Weights of a small transformer language model: 20 layers.
Each number is 128 + 24 x the weight over its row's rms, rounded and kept within 0 to 255. Layers, rows and columns count from 0. Numbers have three digits each. The size before them is the row's rms in percent of the matrix's.

# up: layer 9 MLP up, 512x128, rms 0.241, rows 425-449, columns 0-127
# down: layer 9 MLP down (transposed), 512x128, rms 0.0597, rows 425-448, columns 0-127
up425 112:107040142137132106138142098110132132138159158158137100156120161097123102110141124167100126128136116125156125138125186126132161157115091127183150115075103117159148148126131078121124106089147131113122143153107151102132086097090112116132131170115124112116140147096112101091105154107084119121132115144127148155124119150142108122074142145125107142141081125126173110134143109133100103120138
down425 109:091173118136095141128164145152121158155118118128142160092148090164108143109134120104175129195136141136126098117159150137110127132156110126091093119131158092154116135170124184133124113150137143091138117143119119115160174147163132117098081111118122159122150091158087133146149112160193117127135149142101163149111135105108107121145144110135162134112147109148149139120111120103126124149086
up426 107:088106145138177131150140134141135141131084157117132157103134124119129088151160113113131159122144144112121101140118129142107150107129129112089118120145165118148151096110142100112128113141140149155152136110145163093118122054115130170137150135133148114108135111087148142124096149128099167100153130156089099112173154141105148105148141193090098114119139148133161161159124138119112185123072
down426 109:114122127129131105155170078117151139109117164123162141130131117123101136154139120136156104163146116143135117100120103114100145140113135132125117120069113155130096133139135123148155095116118111078127133091129148119136162154120168119089128133150090179098084119127109140168097116163146125152109149109103058138165138119108120150145138101120145114094141097111055178124166106108119101129122
up427 016:152116189116122133151148142162150130135139171155169178132141145080114090136164119157104169146154133136161093166126100129143101131070157114128145084153154152120135135168142090141100131109131132120107125106140084131157107127117113131132121143141122158145131123178126126121126170130112149162123151147108124114125121130153114134124167104129123149076114150185172168137119105096137144136101
down427 026:146093125112135124090145143137155144121081166092141096136134120147122159146096132150132132118083165159112169069114133146113123113148130110129086171174133090108100101115121170150100128141120134113141148145124136140133156110122159144098100165123146135128140109102124142142120082161081143120157142119137109110151152153143151105154122125141131150156117133168071159112145125163145173182153
up428 110:137128132134132167125147106144113129097116153141173145129119143093164160149144133160105134124125125146156126161116122132127107154121122130147168116112107103146140122090135113090091127132112175104138138125107135154132118123110149167115164098208137132105075156094119147078167101135096154116133116181082121125122111131165161153140148138117104157158140112185129120138122098150089139106166
down428 105:108144108176130123107173116094128138072139143165094138075115136139137133137122088114118103132122153121143151093090117135090136152124118151073137120133150132114152121164108126135135170118137133147143166168110129116091157106124081110127145150138147124140187145135156115082160095156165110163120126159127163091120157115164124155122151115157108155110115148124098107115093149104165141135128
up429 111:127164156115129101125151067143153151124163135141124113158101105132141133117114122106131157142156147118137146135117103181110061149099112134072157133099113153091139171145122152116145084179151116107132098115136065122088091128070154139118152136101084158109117115155107108153132126139124161162132116152143145135152125147139142132143139120148115106132122156148137132171104156130137148126146
down429 109:142074104140148122120130189104087126116139155132116130121108089122153133116152147176099127160089132098160130108107099086124165119143147128130078145157134122128141143147115136119139134128136107177109135097123127135168131117136141133132134146140125094124129073113164145176136143088122155117108116117127114125128099113148127150153138149176191081169090179177099111118151112120128128131126
up430 101:124116116141123154111167114160107156133130156152104112129146136100070131110138133172128122146086125130145096152163110138181155147119097100179124134126184126133115077109160143133153104106110177154120131077109114068107096124148141151128144145140128090101118085087115120166125129111134130134142170130099133117145103128142115126140094139152132113104135124134077119172117124115166130161131
down430 095:146091110105146160145117142115117124175107134146135143111125133103129085106137120154135134111108113122142138095145136138125177156136127150075103147116124161148149107119139112116127130139090149155157117115122054149109137143176139119097150114138168149181133141096155106133143156091169115124107146154105112109126092114155141077178170150134097134127147128091101084086152122132141150153147
up431 110:090108164149077102125143122143138113143099145145121109146129140106145115145143103132097127132132128146141138114138129136182117121094121103146129111120142129155125172168133153125184109143131127146114139134141120154157133101131159122140147100075144137160114142128145183143106129152143095128135132086150140109140111147154159157151141088140120126063098162124122164066074149099174147131175
down431 108:195119137121092112144095130158117164124105091120105154162142153154122106112128104128128161136183141109155090129150129122131084113111096127159134122133126108134143117109142113093106138130121159137061110159173135168128128131130092158134138108113132131106078142119119114127136138161115109102127149104112163102140165165157178142161082125112130134076153124136128134101121143161110146108175
up432 100:153172134143108121105128166130121160122119126156155112122173149140109136128123082104158139119133158101164134118132091112153100167106148124143115109115117090139163146114152116122138090140109111155137119128110129095102092120174112065138104118130153117145106111169117127067170141130148108109114115159116072138109142121142174124156127132121125141109086170103161171132061142130126126127138
down432 101:139164089145117138063142122094108073134116105130163102143165100118157139130138178127136110126150105140158172138163103086114121129138128126121139154117165113149089173121126147112118144067115113140111175158122116115155096132127127093140106140162153166114095124109146155108156154107119123104124066153104103147152133126144132137118118123135117133100147190086133139116113118130122115148152
up433 108:165106131112110127155096150105088121094137118175131116103166109133128122135160090155163138112092077132115149131125127129083154127141158131134165112104130115100096103092135143120176126130137172141131140127081144099115143116130136103126159137113140064109096121141136140156118143139117137159133105114100141147178168143151141117112118087174145134084160087113137109130091141091128148167107
down433 110:159179106124121160106089167121128136109148146139150118161206149129145120059130109097142114142121091104136097103132138164111136106137159148096112115098124129100142149164145137117101103102112122131146103130146133116122112141103092136121123144108114083125110091097123179127153168128147168140089101150093140137113191121117142114144142132103106077105140108153115128161132117138119135117111
up434 103:121105126131078118172107105100119174155125110129096102144167152109099095146143113130145169129144143200100128140074121131114143182157095148119143140106116120137116104105104129129122120127089159129123146077103167113184133103169131105115106135093145165127128135116124125090096118096121132146165118120107168111101130115121137108160103142115109114120103119111138126130168164118089158117119
down434 103:150090104144144125124084130118126123126125116136127076114108123181131105162098152115129137115147137163150124104115145143174122158140102147082104145135143119104140111105123128137110115085072188157140128109135134126174144128153147134148148137138104133121166104110151111146129145166104118116121102167146161168114170114084140144151166172092155166114152097094135160140137112129098102166137
up435 113:128103130150077147151150114123162139129125111120115122110131136113088142148119146129157126117133120113144135089153134111134160141162142179104130072114082164097127176132146087089169122148148139124176109143086119123108125132113144132122081127128090134118097127170155204127145101137128148130150150168112099133103123117131098145130128154147084180117134139109152121132142160105142137174110
down435 114:133095149171131070128165131130133115075119175169091094139137114126144151149098112132170156100141132160137119159140127154105109138122127143125133100126126136131162145120099130142073140146105118114146106158149151144129154131115155155084103134096133070116141117123126117139102138141150102102184126165154160126118122111131132155082132092099090052096141120132140154125137121100133144130126
up436 008:099129160151147149122116123148162076126114108117123151187115164112142110133137125161111160165102147135152105193125167099151113154097114103141151097106131098093146116125150079157158116167150164090103144099092127137117135136115166140166130142138156112147087099169117134135113154092121147107178127138157119143133122123111107132135169102147111162102115134139126113169106121128153127121113
down436 012:124121115134143126154158103121105168136179122086144118126117134146124097148152149180161148152121122149118134081127150152162168104084124119143113096119137106109133160112175102135110171106088141109092124139177189140114138126151134109149103104153129100119141125115130101112140136168113130150114105132109120127103178091133120142122155100170147166183151121130127066110135147115124133127118
up437 103:143109150119131136096158143120123125087131109155154164172123122145100147151120126171132141152101159136127057149125122146179116125148166133132134166158099123100110082122140132140152082113126113109168090125142146083121143104159123129170090133129119131145098129159176138110124125117158133143136136142127096143098150150122116128134171143120165132134163113062130116147125101152128109154186
down437 109:137099150123119177091054120118126133151162125121132078123149112158128138068115112125120106126122132098115153102158125113120138105140102126132151128126107134128139088070149116126115126148141099089135127122140098148127119142103093142156087110142094119137132100136202112164112146149114149097129139122129137148091158104117114097121139114092085111183147147157090129101147130160130143153099
up438 089:147129146103138102164102122109188125145107132070110130116122152139129122104145101123097128167147090136130130090155135111135142087125087158096097153156126123137165131115141097082113111095103125101144099123098104126114062148106150127121114146107180124124126124178169131111133130138151113146114155123104124133121127085136130120153146118134124149110091118116098120159087088125155133069088
down438 096:120114102102133111120100072117151149138118105088138138095149118126150115146135117093138119093106101103158174109129140144088100090113089160105064120159132139102120165139132109132100118072134098097139127168144120142139122117133155096164149068163116077111149123105158125115144157144139087160164179118119094148129124132145129122140129134123129129125164101124105119087162127124134137113130
up439 105:149142146117120110163143145118122104113119151112155100081105120092153116107145153126132131083123098094125097145080089155112133176106102159136112140128154105105124099134122121109111106119160113119105170153101139143099139155111150158126131129110100101140094134139090183135142166161149148115084067143126151097121123144087123117139159118112114084090099140152122146172105122112112171111118
down439 103:120151179143167105169112108114131142163123136114150102181177095129155161133140128120141090134085140120127135145113101137114151123102158145132126117147139109131134064147112151140146142121115058107144116123143133140181094153081107073114132129114122142143116179105104122124137112154155098097184111097149143104133133117110116127133150130144131123075109133121145137105132171145124119131090
up440 100:144118110165127133113101093144079160115121121111156119141095135120127177125122137151135087160136148102130166119113136127132074161183125137105122154090118130124078131159140161158119140157187114080115083135164142147144129109090095119128149142122153130131164149127158106108125122163125165181100091125126138137134150112146143154144135112110138145098126116137100116135114095117193139113109
down440 095:142122135160111141125165130097123146106088131131151145116172108177095128112104124141115173175151134121108104149124105173140114102139132134151111150184110112126109138172107158089118144093107127106137172143150133124106131113136129140151148081157162142120135145150196152155122109166131133157105133129101156124063138116095133119131140123136147135118175132108150134085103144154117140179130
up441 103:129149114147120121133116141114086116123122104129120139102104155106116144133151137159133135129080155172115100154115154132129141164129150115158130120117070127131124127118116144092167144117133149127152164127112129129134130127130216116096166136137139125113103112118149122084128134119166138146143106097122067134156104118118168141162127153144129070175084130056110150111095145098109122100144
down441 097:108151110130092090129134114136144165120118135128154099157166152107107110168111177122116157116093120096154149090109121112099147116152146154104104128097114140123140125136133176165098147153182119151140149143107089105060117103112109180125173144093084132122143139109107162149123161126147124185156114098127138141157150144096120138100122125142158153136102107125141143138129144153120101146135
up442 095:102127139121112124152116121167130110130154093130116158163089128105134108089122134138123150102114136095144123140137164107142105113118144134079139097144147106087090179108154111143168165133153111134092135138099123140141154140154103133173113138173147091113131090138143088141130136165169120103120084137187203137164143155134148149101123127145090135175135148124106135145123150125141136120129
down442 096:155125145118116134070121129076143134171129138110090125086185132127085091151124112152097118141130080155121131097100130144119168155111120153126147135145157125139121131140097150101096100122141101155127146144133092119124110155115090128108134096128137112130146101120136075141101151185113109152114127061106084124109136156148145141102114160128130105159092131132121094132131092164152140141149
up443 104:099151123178138186110086130128142102148144153100103151170169093159082141122115131138141122186126155093086112162122117139128121118119134126147087140101199114143122161158136131123136148128162141088163080152151157103128137128157151144097091093106154134127110101139115138151167142089135130128146129103142130117128145153096133137149152144150106148128154135166125113101110121117120111110104
down443 106:118159113156106171136110146114160123113141103109132128145122127177175168126115166109164121122098163085133091104114139116141155173148125149137156135155139118132140163107122156148109117102174147087127139123164133106115092102149144099147103118118102087104110127166134098156116167106149154110116102086114125139144113140122141097139135141144078087097139131178083104115116086152120119138119
up444 102:113147113130105159131116115081110091140180102078153108119113088073133125132152108136109143138119128131138131152088118126099158111119101126140138170075113172091154163158142075121118135133127149116120089131134105103104118083104077126161130144134100112120098109113128120145125130115121128125144096193125108109134090138115123136116139153130114132110180108148156139112100117141099134072109
down444 104:138130098167094144135164111114156145145114113109131088114150122153138188133139135137135119113149147143112140121143100140147112063184183102094115138097134142123123087097155144159120135132151104137154113160136140168098140118089090162109152128148133131103153130122148141106108121129142149118144133121081116161140148142116121093147084133156159096171108155068124148107162113144126149095118
up445 110:152118172157124089110115119101145102080113070162074131115133116089184150122163113145086139108124151171130116118092140138106117123102098141107113124112107117072086119162116101156154157132116156115117152113137121146142139147147115134137090132137138154123160141117090119080148129125139165151099099117164132082150079137111123145119141121156119116128122155095118109143125134102133099089130
down445 108:093153141122125113092143144113143120095127146122159111093119101154137122118054140124159143123136162094163145123096109145124136153117161124160112134146125117170145106132150117126114111143189141134117151118113116100133143124171111126124194119154124133128154122131142139162152128134121075104139131165086116131148167138111145111128074102082168175136093115155110135128120082162087114136141
up446 099:105130110112154140147162078113130124151132148076136100137113100098141153118136130138105127129128110118108122161126116151184132136116132137109141122151144128079095146140130102145065083112176115129119089118102102103095135169118093096130116088147150121124146134112114195130127164123117142140110153142110112143121120150123150135120171094100099122098140126129107139150088105171133185078113
down446 100:157129125134103182162086110118105121144132113131124090147163111140096106104139110084118162170129149124117148126132119133113138103131109166072110090121105137128139149151126146151086131129104130149099166099072112119127076124132114127145169171095124153139095162118123135136173098122105097084127114146091117121115095110144173120101157122112109104145147125122109177146131147126086110121105
up447 101:102115138109083088138096131087093143127110160102123160107093094118138141092189152129098167100175127182162139120143125123109165126145121105131139135148107143094095113149139133150150116141159122097141123105114122109123123117121170139159144180143148108119086103134121117161158122125119117141085095080165081102143124149167151125134139119136167162112100130110129120157142116131136108103116
down447 103:068132086092161116104155111108143100165131102132098137116111117152148106164144173118112087173130101120148151102128101137154144122120111151138090144136122107093123115161143127125144121153132083126115119128127149116113121131140156163148114154104157110185114163155136137110114122164153115118101127108110119153151062162107111133152153172126106147092098114128144185133125138178130127099113
up448 109:129096132107113140090130084144111111125114153121109127083153143130086103090161092166130119158088158129142166102164113159112168137148109120147117170120145148073130082145157120133136132133126161085092111131111120129125139125132159126171115126162160131118103109117109148163154116126112118124114100115085123157110161164134094156119171150122137152122114089066101106155112114118098136126132
down448 108:106079095102135115099131165157158151130118123158161110119168081126129140096159133099115124105149168158169147110149125096130153133119074113126140096119088140131156125138175155108169123105131127130071104131120155143107165112145139107099112146117117162131133146098139108125118164128105158115110123145134137102102126100121148111165174150128099127170117152157148162137125160181105163128137
up449 115:116108098156138108127126110136142112098126112126142094122079155120104127132129127132164142155113128123154129122131126133130126152137105134160142095122153107148089093096120187159152116190116174116138125081160119134127128074098170097151173151141123137131099122141151140133096143084086121159106127139119140149112127112179141115109152135126091094130170060138135176122108125111106132133101